From a checkpoint of a small transformer trained on Wikipedia.
Size: 10 layers, 6 heads of 64, MLP 768 tanh GELU, 15.1M parameters.
Training: 474M tokens, 7226 steps.
Each number is 128 + 32 x the weight over the matrix's rms, rounded and kept within 0 to 255. Layers, rows and columns count from 0. Numbers have three digits each.

# layer 4 attention query, 384x384, rms 0.0355, rows 274-319, columns 256-383
140119184154160156183119094121169118167175027108102142093187113107148114074128102177120143165071209123135107135130124131169158108133114102185106118127136159078110121087146119128166147105140133100119122160149085149099056128110138165164121116097068131088156199114104174124158127105117100150148125143175111163190094142159133085104146142134122179146131170137122096146142140118120121102206
185205141095128113116144135140160125127131132121109099111123144119096151144119146112159098166125113142118119155125131130142115149122125116144160127120147159162103109137143152084126109075077112117137104162126114134117154103142117121171113116139074128106128120139108122131129127114155167126112165116121090108101069100154172123088187143117159118098088164159153106158107142181151029088129
136172120113153123144065104111082110126126152151132150128140073119090103139132057134098152091121167080151141088105165116131136152115113077162154153144142095133121100088087159118115108135086118125103125075123184137116168119126098101070182086069171191163150112157154123136129088106161084126131088144135108115114115115118155157126166118076158105127135109152102090088145147212121108133124
150092094121126148097074143104097135091080158148098125129113110153160119120105130117110122112114122093148144155158077134151087093162109134140089142102123104132150202110114173125100104179088124189101118127153125165174184143149107110103156114169151136149162140111134132132148118164100115172136099159114072130136150176123105083109142140111107158129158145154133121125152115094096131140172
117159115109078156160108110097151088129149161057124102134118114087124157149127111121124092155112090142134130122153118139123122140149125148136185146103120092138103169167100198097166113122133121135117173100115125101168141089119145123155133088134104135125161132100180130113154110147141112136120147162147117125121150129112109104106193090116111159132109124118162088136160127113078122069110
142154138136120171127122132124118109138195106134136143106107129111115123138154126147147163112037143090116188145122126102128147181097088127149115157156125081121096109120128196137090093144145154112148089100118150099159124093083092090100161096127061121137154133115142150133142122201065121129124187143156117177166106123145152101078163115139116168152152145091084127091125100141159127083098
101124192134109110163111088138165117104090091104148164123051110107100159063166124107170166094132142139101158143087130099147163164076123181137135135062113156127096126143140101093113153152172154162136091110124129139136084134076142113171119081090107185114132125088112095155165137139153116177118113150129088110143115170131151174129093071103159172188084110142191065131091168144147162130145
174084133164149125139100137160078144127167127108085135106092170185134067118077157091143181127116179082112167113139137124171131147081131162130137194134135112124133086134133108066128108130092141140133138135136142172113145130167129110129097153121125140114103123125103181165150132108121133075160158125124101139139140164131117071093113099132086131139125128148175146094145111123099128170114
082097102050142113148169105106141086085107176138168150174148093148151152131133100143161179179124138130141150156121140190091144057113134165104106157129101147115156144121144125146133109119119181098123153117149110123108069139131162094143136174168113097097078165105171182132124127096142115147141153166150117136155206159100121136113109130175123142187070120088128111137107124156164120137074
172151128134147100151143122084151204083210108137112139150104174144128115149121083147129166103035175112133129122071144092150112141169146105164128120086128112126082106137138143158112121110193193114149125164141073153126134113131101124212194127125186120144098140090108087074146128100179067165114141088071117119137101149083107145119077100134198118096165114172129130167083148066095121126104
138108195140100097183120147116089093144143146109101105091113104164149101092137150140141140078149089119100139130119136092121124102113146142143090129175085142109164141137107151162102155108138150115125162173196121140198086154172165133153126175133116153087089139103121095121107162137120101108138151146131144094096140105165058140139114155138158140111124066121123101123093103127116132133189
135105137145135062116116125156151137132112076090101168126175142144132073174089127101113093096105101087142148149137130153123187158139149113105194105102148144156090092175062074143068171091156184114138112136092099112154146162133122114112113067159136156104178149123135186100170105142097082131093121097100199094076098126149126141122145107174090100134161112156084148118094150124114137150099
120081169161119113133160107128206118158126151198153115094138182125137142125129164153106100064106113122187070114121106141125119209135113121138112161101118095099151168063119179094189199124143098086118144163106155108107080076139101135113163203107105135094135161081155137147133145167088135169085195149133166134193137100086114116123166166111156131140130206132114125078094119103083112080138
179159049106154113026120133124136110153133088168132119160099078123095158103150149128070089085136154161107098151073093155121093078139111118128137102156123138140143166158130083171147088164167161075133124089118135166107169152127151114167124163160106170113129099151109167144163157126120105201114105118136128096162088171193075102116131139132109144121159138125205109104202115128122090135124
141105154086102089120153127162141180185086133180127195132112145139153147112169114150123135163099121185158106159115163088150125121080149106212165145179119137098146155114100084138105117138119106154109169151104075097107095166159149105114141140120105140096120160118146125126125077157099144124167109125134139116160085138181090126125114139121140106102078118099106064148126142088125116132134
125139094117154109110113201080125090157162152122174158102108084166147161167102135108152193064150140141088150102116095083116128123176134121136115100251107155168132109143102111127122080134131099142121119142148114058095135135120120124098104102116114100111150176137159107113108170172130109177115170124115130111137165127139160099149134085132120131110194115122194105139143119152127127175154
131166135141110111148134166122144117110176138166097136099109137107121198133160184131143147113150110134105156174103140109148147125145095111168162102128128136140131134140094158131150110141103159112122116134140126140098166156132080112136182087136168112054108119116151107068117120145188140160180129146144119130135105092148118120108133100176129110169087115138160154125078179136129085100069
129091115137156166149130179102130073095155140190158095136162115115122131090154137116155153115111170158143137120175128112126102113117146157123111133105101092082114077124145109084132132077164132123187133184153126128188124178145116173168104142127129096131153161186131106164094173143152127135109148118117088165112125052142114131084183108085100116133074131156152122105103163164117127078114
160143179102099131104136143094157095144126125158140147152114194166142128080132150129080094149102066137091113126156110078086148153137123108151126091076124123152129065090120126131178213135166101113181135145175134177155139150118121077186114140102083134149129085157141126069151113124150063080091121110110167095165157090161104201149124135141160087122146113167171120124112129162140177067139
118132151137107144118035120090088158131140084161131145084110145124091130144128107152120149139114086055127128127143144082155056148141106096129123152144127169141127123168156077070099085117175105119134115155090172177113141131109095106180108146122132130080106129105103102090108125115098176135132153109115156171106141141156097133165107100136076150103146110121132129112120105135126148153194
136129117149118110129159133183124102170105121147106078140113085153105151053175087221084097143138127168127197135140123114079133127113093168153149164097162134102125099192194132116074175114157089161136111124128135130135127100123126142095145135080104140128172111140065123182118142154112127132172118055120164134161147065124120078152117097143159082116109148159136153133130132125127146186123
116117094173128148135105138086144126160130105078147140117100165088183156121122174079108168101118092142133163078128125129151044100116150192066114127146121137130135167085114085095121075147166177147142168122157140147075174050107148120107122121098154127169127114108081119146138126084111120150131128128108125092110104186129128120147202148125112122134140148122134145145141123088115162156133
114143132147105168113147144107102169158153137145094123160085121112160158131183132104139149087079141132099207076173154173142125128161132135089076138164080193111082132129127151127109099139129179102179132117142158134090111159109168125150182149132102112103134137084135128159155126157133177136133165090159153153094184063110100140114184143123150073087076151077162115067115155105138156151138
074063144196155115176085184161136107101143109131158091153096113141140059117101120148159096151049092135158123122117126125117141116166148144138130171098119140132117103117150167141158163064169093093191161136104136105107127092076096075078123164075108160135163173145170120128108129140145176132104140135115139141066085133102095121039154080145146171138063211100116094120143132153148162089123
148098109105115128140159150089132138117137152139131129108171108147053145139109128131176125082119136078102170178150109135179145144150118190125175133098113134116164103109139099133095090102118113171160144160177126131136132193104131146091125142120093141096093126135109102120092136188149113119074147111121157080192124067180163117179143123178105125083119121169125165144113201113111129108122
148123103065125187139162109146142109155126153146060128112117135126169118110091125158149070142102136130138199108133130130146139143166125095145070105122137089144121108152165106100068108109159113129171167162137143081091071149175144085105104104131107156104113159074107112102110111160156128176157123081113100108114149174145168101162133143117135159120149125133142146154131139133159160137088
093169118072155130121150083069093146089121110140132153118091141129142129121156076104158162149120184112127143140127121128132104108081142141142108118122122115140119140148077130133101144156145163132114114159187163104118111125141142060116144114148134143115086072159132104156138129134086152133092120125076191060171188154106132099200146136132141093139127124089133128161179099126159079077143
084106118113106187113113143101154156099187103133179113168124107117117123154104117110133104120139135145107139146225137129120092141193149156151124124114085110169133131075171075116168069157170123067066116182121076157132131125130119143206179095133074156140129085129075093112173173151145126132117127114142127142122154145156105153140140121103133083165104101101151097161152133146167151133123
087127136089094191213054138097146140101179115107144153139098132068132112221099127143081110146116113105158138131098122100093190143167150123128121111131075144111112098142094079093077117104171179109163115137079144117165092124142111080105110117172125129117117158113121131064204103112147094098127116111145188141101130172105109073111157150136131110121093156136102134133104150141133182131162
140174200135154137149129087148098044137109072123109120134155116103148141152161148081152117139176132098146088110128123117125113145055176138149157062153099089152124108118146138190183038200134160129161129170119113137137167150123129130128086147141119114170098134045138102071112136086135139075150125144136133104151119097131125177128105128126093163172064102120149134089106110166151106110094
075102117140142156127121108131137115144144104115163092072123117146087137127119142160066138125149149139069121171146096141084127160114138055107131157100156094167113094139155101130152135115152135088138100145146162086159129111188095101115089096133114138101141075129092129150122109132072142113118115123080075130105120077158119136107109135127143170092106134164151152118145127134134147165094
081133175168111137123141104142134111168197025056122094162091106116134092086162117152106163155138127147121135131107091104136113111096124152145163101094078116088119137109136130116120101106114143105127115157108160132146114089129128139129147122136134139124127153166122165147083105171123109154157210113100103136153118145147127108139141147121091135136148185123160128153127123154146134061143
114105133185150120116172147127079125189091168097215068131132160197124128138168137156116117107165154162069129188161121112147094147149120153122166164121106137085182084115215135096128079135084111116128179066122120130166126170126130116094152122145112124132115215167129091092146100128155111099168138124152130113063107142121134155127152088089156096103123142173123130145090128116181139091129
105181119101155153135111132127131137129126109158126162110137140164146081167127131123139100090110133146156130165080110137117148118153090100114100129143127202119161145135145127104125099126111126132134198145127128143148070153138188196140136070160144125131106134100125140144151128137102142081152162111112106142089152153100147174141146139141144140103109133157164126154134095160135172115142
138172161068102135216150151138130105106173147154154148150148129156115052154211169097114138148105092179102151113137116125155136089130147115102109110149137133145163168168109076156136140079162094131121134171095161138155114126095130123114131061110133070140164122125068154116177194131136143171118107118136103112143094143129108163160098117124112111146174106115098130154164106106106088114107
164134101155106121084132129117112139112126165117116119127121060134118066168130118139130160130117164106179121085083118113152118187172104166073127125143106157121124136121117099168148119154114129163145099089114124085095133102127126122175130125097117172145127149114145152146144152152124155144140147121116111121127131167063109103096191162173125115173143079134138086121134149107071112157167
109108131116090074090144129120107080157089126060148170165194114065115151124175150127122125097123094079111112138067138090103153099114197098087117160136140087117102151129167149113110112096110146117135082152168157138102108160127159087141152127110116178098122096100097138127151143137159070132151120096121148146136093167151141163115155105134145146126070106175142110164143162141117144145099
080106150072112127081159115109157125143111169163071173188081106108133100118106123150122090107178134137136128132103101143142137132131129101073170175095154115078198121164144109135121155125129098120193107101163121148129108174123122181138129104159111122117122140129146107136133119168123195128127142149056153177127137134149109113124155154099183121044181120119115104128126132149161134100115
154124126168169149114101104131161144065135153104124088172153149103118139152148141125127140111140157125137109087104127121151136133154145121094135084130096156079100097110132096089147154082148107113085115151152126081126098132091109120147141109165101157133181159130165135117157134113105079177109117133086119123161148120161133136108162135155147158134142092138135124142111113168209131169138
128190139071150152139103123140151146142147152123093174164074093143148197102149101086156149129128075143118134110154096116078153067159085152160154121144116113175117107141122169118110188117088147156113102176139153125142137154113137109118187126115132172169132163149098155118154133083134104137144118095157082078121097140162106111112170106132157097127144149113130089060131146137133120172143
134139125159169095116098174090160130148102162129141096128124100153110092120110123132102126176170093142167103104062115107064110106165157125115108116130150143135125153126084153105174106055083124094064153094160060145144155137096104115143179107123111124129107108164074133123138128154125134128179134153105143096190119116156174165125154115194157161128139154148110107062107108124155124159179
091136095143158143141123112135099173140117124151094063098155101163129124117074118128120171115088137113103107153135093075113112168129127132182077137118152102150123087092095077127097146147176100179182141210132149102114120156116199080110191083118170134146084166117164082117121135118153147100153148130111118170167112117149178091164082152184123149117123117199127105115125164124102160168116
083108102189121159065133123147146076130159131115125161123125116141106113111106174151125122184130091110081146121178120162108156199151116149134099194162162137139154159084127151118107166165185102095132131138129191140130149173189135145109102139058140134129116151100171088103124087128135115122157140069102063157122116073138117099138096173124071094163100150062090199101113154157116141142119
135138145103141122187127132105155141100123118110159156090089106156134117152123150173116075143187089143170116155142118122095106141099120107135147089110136080144129110158163119109126156158116101132123129166166133107123125140091144128140099131143100127061125142141117092100144174130106128169087122063118139133097205120132094207093133136139130106137163113159154120102111141115096108132107
124079128115140155085128110129133102144115122131124140112102105128117144107096171097103116126121116152131120092168074141082109157167124074115131133150096108095163157135092126144144121102122119109118157106150142168098177114121106108141122127089148125173118083112150138137095115145108140121140132112137165090112105173096113118178113141154143141127121115116122090081106126142121087183128
115110144098091110187089112196162129146097161136082067127123084154160114085095106123114142080110112144123088147183160111091108142126141119134097135056107154149155117123111107132133112148127132112135125197149113144147136109064133093144156171122137155097149100122121162093130139106123145174107088126119133132112120128140163135139108214103163129185110098159128133139102136158145145144148
# layer 4 attention key, 384x384, rms 0.0355, rows 274-319, columns 256-383
131134140157143105144103071146179141145157072053087126094155098119188145112137107125142147127065126138127111102162168095160100094159092121190085071121111140122117121155120108111133090144116073162153136138083096183137045102136148095109175076099160177131111138071144099143127124097087112084122070186181165125159116138089109161095086102124107142164135093128138106112117133113123078108132
148197136093042128066155151151146120153107083133142122101140133125137184107112127099108102129139123121136156115106155138096146138170117103176142151113132126126115153129078178096126071100147148161123158151080110075122153131112142136132094116117093141126155096106186080111151153131141165100104124118116062131099109118120176132111156139112141130073149123138187153135190134118129056114157
130186169116107174148138121121106106127160142169131120095149130091079146171142103110107147170125115067115150102104151162152154157105130073166160135195143121087149114141082142087157108121098127193132119140099170076182185127166111122076089117110138154165139124162148145147097111102153107207149162177120131111101155100085126121137117111091210068129098224166091082137160118113121096112095
121108124123096153106112109071113126131159136151148140145120125141144123098118125113081181157132109101119123100163101112122090072142154122146089135159161126139111097102164109144148127154131121156107087136096134126168144189151114131110120056163166155082135118136108103136099100121091156105094140149124073116110099130125128122111142156146175115133148130124133134136150124152173146134119
139140152106113153122077123083163079111187127129140130135118092071103092141163096086137120097110143211139108136141167132160101127092123116101183106126135112070149150140122168164151108076136137117129134146174068156162210135087112133153188082120086128113093167119072139136177097120178097124098124104140151138113174117117150179101159114130163153167149119096159112132164103098107126126102
166162164132087178104168115129130089177101113150090150130153084118098127068189123167145138146068162106107131141103104125127164120056119097140196098106182123117113087137119181120120110122143128139158139116098101082090184126163034035126211131122069128063123138111082131180183097142101135109098211114117095197167155125175073160114137107117128137195152115120123151092167106116145132191147
144132193077109146114068123132171137117093125116110167197104111119145144127134089155192121091079104156168146103099093106088146109122058101164114106053116163134136152153111166087082134114194148165153161109107087125162143106133144158124142118103192145093129125075125150167093120149110037159103068119105111181096148184094158061163138113141113182123114141194139142180119146151107130166204
108085089160114131101092148096099142136126148146105141137058128152091094103079117131144099171102145112159163098133177152162147136066157163133132164091159125069102146131131083085095105192116145150125123093107102157103139126142122125166119131119123192169173148121105117107111162100138167080135097180154150109124089108112117104090148118139105121100177118134190106050176185121107135141134
148154087086156119155118086103189065118111187129161152138149072123172157135136107089155149182180111130166103105123131151154139157130149172064068117109115159170123168120184084148120114152070169107148146107150114140104119103139166158111118091147147105094077130097151156146106080129134176124118137166180139161125142156151101120111069169124115152204103092118143138140120103094129122129137
120134125078139115151175159085130149108160110132129191168096106126087129137097132133166092122080089140145080141070112110124072100138171083157190153152119140111127090122193143132105141116181111127122106127125077113124131109136118126156133110124120149180148144088106154123118154102169107150124154079091081098145138159081057111093149159109153156094116195157142128169095152066100129126161
095122146081117087090152146135125109136109143136125128111124112156158033126127160160131120190127099192106160110044114131166141132171176157156081126144075125165115120091101124146123120131119102138128123147152186165151135158145115135157110116142110152082108145164162102112103066104086125102144137154082129135097112137173100135085095152113098166181115134103149129126145122130139119173181
140129129180129162105161076127148122169175128112167127111178147131133177107159138093158097095120038104189153132090098143115153172186126128145138140103173119102137121110079136165096179077106165130150125155042140122138127192105136100080068126163122100116176138127128166091159121130125109109101153139103150126105093140140176117113188138106081159100142189167125139116118126089147154140150
125066152125155094048134102163163106136096141150127096091111131091131140114112178174107148073141163129195122145116138117127126152084139136109138143060116116116170174139147114115147113176155122057095169155111123111092120134177105157112151146105134070073124160146108106177130108068157126135134210105161113155121153067087131174085160096161138113186115146125097088124090118105100121136091
150162137125130094137182085167176164191099041163141169131136115166084120129101155107145089149072146140148126093118111085128124054136170096046131131172132135164094120129135133145129112159108125033139118084116134116117129151138130145113132139148140140190083125136115195154162200206079129122139123119116149114107134204120100137129114101130090140145157148048151132102120107065184139143134
112109149130126132122091152176084127119100137104149164169145146087139162145152124188149138166135142158164082181132132118143152129085148152154131112161105138105132148162083159119131141124183137160119137192146113139104122127119196065111175120158121106103103129080128094106096141151053088163135091132125160129133109133163093111085079110126101115093167098107123088160119080160106104121137
100139145146126095100086139066100048139187122133106175061108097150154139158085134074156119097088144168140137143125107086137109140131123141112153101192152151149107142147149131113149059141075182071119106140167106095081142151183140092104138150132134077147118163166121162153073162163117148153163119134147093137124136116135103122121189091122105113109156118105166090136134103164142148157141
124133109141133138131181138169127083099188158130167199104133092081084154142211143115163106073085133137105173102113155122118161144167122093157124102138157139146117101135130145105137148102140086141122120153126179100076163114096078115122125118144148151108129126156148067146098115147171125195113123110132104132094123141113149113195140148142136128083070151128133135134135150177139116169107
081148131088129132129126137102129115148110153119096101146150091119099150098118128098159153116086129198140164115174114102095141124142104164135133130132058138097089091121113109117152122089100113095152075151147085142132105131155143157149145136153117120157164088119122143141107180111155169165129153056094138127105114085125140156124126066038084083126066145161107115143091161162125147100066
124160129082107072139136121135132131136166092128159165174142129115111155126104158137122083094125121145156189123106081153120132153125147122095132113103110107187145115142146183115130177145139099161134090139156122158194105191129133114163137131088101137146166152173127131125102105088120128076080110105136146061140159094159083141121137152151103149079149108163153143144096128125179114140144
113103144104096084143048097095205114135128064132151137090123092146104123137130135174132095126152114113103133145108136141129113147164099102129085163137155115160099144156150110107142148089161157151088174143074140144142131116066139097157107102139126169146150135109092106105098120128114153124144147144119141105104155141161035093138093149109110115146131112161156101088093128110113136137177
163135154167176151146146146140071148113136120156125115060092139139124142133138089146099125105186112112159167108106158113062203127056120174103156126141129170110121092159109145123120176154126160170151140166105130130112117116204170142125128146113107114107155138166088068026097165172048086090171136086082128090103125130113109092159142118113129072104148086187124163124096114147162112124110
087162108153093123154112105095127117154138105037123121115119149114186179114078175126167130111114117083131116172144126078148120167155166160088085149161108110138107160144098048130125132138120081083173125113083126122102183067145146112075042136109124156166150139171052127129137062138118140132093160150119136086143116161103121141120153171109120111142132198165145154133158096125132209163157
110101167160127095132138111101104142153084153097147148141057099137151173122125115076154151110141138109169188083135056124152197106158110139128145091108091111102087119098139085113111113150121123131138132124146109213117128093115145142132133132148088126073155179102170136149152105106102151084115177138167165160093186166088157177120160132115123121180111158072113123079146167154131138145120
110046138195135128107138167166131114157141115154126078171141111106174134104070133098148129144075143166163079088173052162097131154131172137127158121047180165067127165086122166125190184103143099064144150126109131126134071074050106172112135140084163131096111091124111158105133107127131115094118138147114136144140158143135123075100156104132162124189118143144120096096154161160116102141176
128055066102091150124142180122052150085133153135168152114156102181081126105134106169179101054098129136107146178107156040141118154140093156092168169155149137168138115088161161140172108124082115167131155164104137154110175147147147105080144096120075087150105137120133098114098134150169130128133124119162168056152110143146156178141212132165183137083122153158106084103119150113090149154104
122113106067100131138141104154229156155153203131144114121124131126189139173098139121134127126109166158188138141145080154113093136089148099101128117168129109161114144169131076088146113097155145118107128142153166092142084116148115099124103134106115122102097166108159102119193125202068135120163073141128086136182104174149154137136123189109169175113136098098104179119120122130198180171152
102204135111150088126137104099058133123143127100167178096101096120125101132164084144170123116080174092125104169161087114170105087140130091135119093101121156151143148130120045156106131088136142157096113170184133126130178140130147141123121103126083169112105110099115108047141167130084143121116124073116155142100092160153111136168147110118160092184168170117097114138099066085196144112173
144158150131136166094097153103168179103128114171201119148047150161152139119123160146146181112157132141127099145127116125101066143118137179135111111155071125136106135123148087116138110134104124081050138124144094125126117190136201137163102126101061076132143117108141071177162137136177096192109162161142116075124241187182125080105117118136142101155049111066128144130121145107172188110115
072125133091149124138084165128168133131146154097122122122117163066151095133195145091130197123104122134165149105127135197093166138149195142110163110096108123105183106194166104113136122106126139070179114182084181142143083120136140123100140132174163185167082176113146109153162088135120126109149075078124166091156092174136117134150151111106126040108119172139138150139105123119162146168187
155144148139080177113081160143120117125116075180085147049114127119139108175154184171074116159146150132117136141122120134179116139144120165163022148173131115129105165109163144105110097097092084132141107126152094130134160156151150133085166193127131080139054123125066118109168113094206121125132150117103109147150178092182127198162121109131059161157085163143116133059118098100104136139090
095149054117148109166120110139134134169122137113123136114146093184121128166131111140099128157118112110095133136123130144090092210133191068139195159140126128105173086106113141112165122096136124085116104134135095130086135151198122067139077104121113154130106125110157116111144108115066132142145168144121084112139152127190142066135128116181122106129128131117180170089115114120074107161111
111146160152107132124123128139101106168157082114117104149117075112140094069132121097112110128169096165190082178143144106145073131086148111117151166115121118163128153097134153119120109085158163162166188141121140168149138111136149122135176109125139147154128132121138150148175186176138133158152156122120116166131131164113110133084139133053108140132158130118131116141125117113178141109166
080097129157143097171138145150128100097074154161119098178110151137152133156133138126103096100148143165138111126167091087133110109162160158186168092077099060118155071149137156124153070141088107153113161090113114127090128149098117101118151144103121115133181142147100180120149065145137112114130123143186123137184114135146135114119127114131143094122113149183103127126153154170136078113146
110128120076163153114135184181100133151132119128107164100157125119144115183117134103140146114106211176114111153106113181131145149121096095135101125155097195149162131132149142122123082162077107101100140106171141170192115065127144176143112059153138057167137116100104144113109138133119131026118174152141144121134083115107156136139106100133136148107105148124153136132135113155126165098157
130165099059168133147112121133168176104151113064113126178224127167102150103189130141143120096119153151084139148195091158110161091131132128117102105204149107136127146175100041136095129119182145068126131167098098132141144157071106142179164136189123130133149089145131154094159164086109184169112168138121104090162190133131096133158073145127127172148123127120145147127178094091119097138118
117168143152117145107123079125134141091105139135104148140138086140165100181074155155188151157134121134122076166125126101126128146157062143139122126085163128076172139141131153147130139121147099109103092098131106076138144048164147183108107105080133190146123123176135108186153125161133155121123127096152168113179088174075127124127124151179152097166190118165137116106162112096132123077114
114096125101118111153110077124130117153135141093104181129153153124171133175171149109150085125151107102125156093046117115112157135104141164134128097177091086103050162085124169156067159111171148156102114147202177124163098116118145102160073118111129160078119139090120112146133109146122126128154108106164143102136150140132114084140127128165193124116128135125101112155122132125138141126148
085115094075144116118142123099120133088152144151108166167069141094159138102090133180121157107109176107134094127115075178138167133119133120106116195153092127102183079131130120151102175109113049112178161132181154151150110175072097119139136090138081127065142153168154083124195155150126174193134104138149128169124112122153101093130150135081137134102133149153106154113096073124181135152133
127064131163163123136141122132145145072152109076121102188149127118135121209111126109149128140093136091142116100100131122155119105170161158069135110146126174092137153131104139138102135104124117063144134135160138093110138159136148134129149120094137163158121157116160110138129129094099107121112159118082127084157101096171120210134149163112132113128169167124147086148156125154145104085131
129107179107087173133156160175138145148139146104151111128099111133135200106139129078168117147066142122097152130127118120126094077077103124126134120116132144203129088141113131160084150165105152113178111156149156197152154124149175098152130098137136172152133144122105183139139171112146071147092133157126060116130119157100131082102148121094113106091137170136155075130180141110126137127151
109115100187160070159177090138207083087104173143115076110158185150120160064171154123111139092155134097095152147090157082122157083084118129169142152150105123176127142096118137066193159074138122103105170098159159118135086112161151101168134122120150138152070122147077128175108156120133150102150181110113157150170142121104118174145144119145189124135149120165176136072146112100196084122146
124135077134133133136137137114099101089133103183089096118182141149104178118092179102139145098102116141083125159172130111085071086134141085151147167108118077204143129110111081135178132134130161164141128173171117143077112138187146092177180122134198108150110123114160046088110077123117124104197108101146111146170076151140190124153149144135051158111171097185142138101107143138116076138054
103099138189111154094079102179118147126181183141178159134190078099098092141092156191105147140115132130133147120195132131093122212097156174065126157108080097149231139162140153069178132090175073086138120168099164113192167113202086135103065121108132198155114194050113081146085095117162130138153107130144139149081117110128117126138158149107097119127106130126080114113127180160145160102086
159061105132189136110129136155130154114120136109077124120087101176120095139111167156168118150191118179156102179116136114112134152137170129137066132125140109148137098175172173100145120131098146084082094121106133121177116168076120101103165152142207134092092155135092124115157157120096150154107137112135147102106165155114118204102084162147073107133162102071166091101110150142155121104103
134101122116111137155122103120184079120157114178130133132127123134150153126128120168125132128153186054135104109122102161148106191149146095132129107123091132180112129136083106099108105135116151120107141141083160081101153110100137129159023135124142131082153109123085099128116150090118146157149154154166132096096136100098146078177105152126026164149144184179161106047124127076131081157092
118121138123060159174144106144212090111101163049179104123137113180137131081155110122114131129144127123171101135133171095102124137161134152160062118081153152118131110066095121142111124109191136092097150196134152126162144129085164128128073151149174129094162114171179155087135123142103118112121165128096151152114161139123143157109142202141116171145125149124163156061137121153158091101172
# layer 4 attention value, 384x384, rms 0.0354, rows 256-264, columns 256-383
162137105117114122106177108103140121157111084078168148142176124108109105114112132132122144106097105165146138148122135101113077105088174134131137188111134125184128178108157147081115119136129111084131105098166086128121068176233125136104116135064099154117139103122153142159121135128172101120130136099042065095125147127087113096113137103111117167185106071133119072103081130108131095124131
164032157124148121089137089118118071070129134036171096134149113097083119163114094185106123184097104143056059134101187114087127138151120097150123174084195166135091124126172131122169151145137122125126134122031111156163123091116104096107114016153093158146115132147115113117133119121141145202106168094144112126083137106143161150183107163104126113165141055155120100183191130122104112154103
149123118089180118139139080092086118151145121127144183151133108073092138210146092082127095124131101150187114176162156126128073156139145131109160061128180140177176116108153134129142097121144114112132092161130147065092168158206156148117173099093128127107151114121119122128158082126121108109096128108121152110095121195127137138097177179149122139223140145133091099163101174120130151145116
107127184094124096109144100113075125110130162133141210109164128141149097126095158063084096134151116097114131120126092075143137164066156138130145155105135123115190088086110099149115119136190129127164091208099126047133089093150134117111094146179088167148064108117135100051136101168137117114129147093159127098165143178122159120161064137137174135092147135085124104080101131193165160091217
154103114150137121123109174132123090100129150130115146157089107102157121161132111110102177172162165132145169182184182162143052078093119132126134169129142119114112166127147125104122120155147132089168130135123125103131164175101079117115117054137155157114171089122125110088106155127155144122153154118148078105105084144170155102194136147129208139094090140165092124091086172165140067137150
121102153131125190093208099140145117106069116053116200125110140125136091114100124137140189101127112160192131120137164099182139113163109199123148116136073102135160068119117084153125101095088165138104174143147163144149151155167100113135169149089134130119211106117064088085099150139082072133094089111100143127169125151131106164101118119131118122134131124125134087137148159144131119108104
081130116089137116156128193080180157116122077151174112113108100119082078117151091113135114072115106145079137112112116137174079099156124144155173145142142143166187114057159110114148176128100118167102126097134137081103156129103153111135100068070139199123117114148172119129160105143124127130164093147152134133100151166182097050165128081166147146153135122107085075173076073145098174173133
140135094161123102150104115148128195169121101104155155060104110146149078210081117136064109119136144151098068120142081131190157161125123165149179104119090084094130085135161142075187109146129132135079087107051170140120099138119144128114087119143126125145152175084113153112124141111122114148157098121161095148172125123132091121138125104068062141134142126140132163179085132158154146178060
145079146114140087087143108139121094191170135152135142164213109086080159168082101063125124135135071124176097168178144101151086131112099144089136114107127175081067087118122095108101093093097165107160088102126113101090137168104110156112131127122115128125112175165131141155183120141156149085179169112128127176112127126130116114101136146155149134143144124187124156179145117128137150088135
# layer 4 attention output (transposed), 384x384, rms 0.0439, rows 256-263, columns 256-383
108110132164153142106093156144062081131144166173079092134083159150177124104161084141101130132140177125122108185137112169107131147140095113112141037142117163115143124102081143130154127092115150147140174108114147170178179089100161177160141129152156156145125172112115153085078070079103188104111121169150183149123131121140121149185106123118158045089139098175157116126150116093081135141109
111163072107126124131137148128144191168058167159133193103122099057133200107156162129131135082174202106119161122124130164192110162153121159134167127140137117147122163122126127124121151083096112097147116166193176133120120176160123149117159194154133155129155130133135116157131078121124119094173093114113132144189107125124116130096150098130100165137175163111135138087082158137125127107134
119161123164115145157154171172157129116128169147100086109149091123127136096116122174135134132168102103086180136121105125136163107088144081138089214122140091100109133093138110133126150142155154140142115125147131177113096122088066059130080126161149134148100185165130147139107141162158075161124115177157114151158109090146166153148112071100108135049078084158150144093172118129167062162122
160172147138119123131115151096146066124128083120164092152108122137124157138154117177122197100065139172123142089122149194051158060206074111118096110122102150092124129154140177117150173133108184131167118120133122133130159215090115151138194101102130123120166156144149162167118147091122108146103114116146138128109079086151140140078146127151115150148135095175119141181111162109106112147074
133176130108104162141159064163100120157134123118152133101155123178113133107161147156112090135078105117087091110102091147086152141131143150125112124113119097159168113165131125153130161109039140168095134104146120161115107072180148116097089170121075130150135173106189129144117115110119094154144105106115198137127123084071103122110099133154138116160165088120178132133135107085104178132098
135152114128118080191071166126115111172154122169131075096111137120115175159096087148129066138171125163098116124122127149121117099071182082110123128113175161124090140133164168121129107183187087145186071126102102120076078115140119149123114122192125116128068147125169190165146122160147193150150155130145129146113165088164146108132131154160087156122144155155096137095104109118118142114167
168143162150102158126081116141100068133117111059101154097180153136165129117135173153106116178142152147137133136157096132057156084116149109095121134128110114118122150141101166131108124121154123141161116087132097170135150109194153142125156142165113081144147161097077134142100121151120098091133157086133138098168098139091144143101146182091105129066063143119179186074122170092138132124148
124082182116151142097185163116145129127115155133142131164101132041112173087136110130135130165103089077129124091072116157140103112064117146110106155119125135135112123122138111141072155176095115152134160120133128100184148139139061149129161143126116136125092081169114099151145135129115113139089132182161140099143131157149152143097125163181137130141149111114122106076105117139113077102125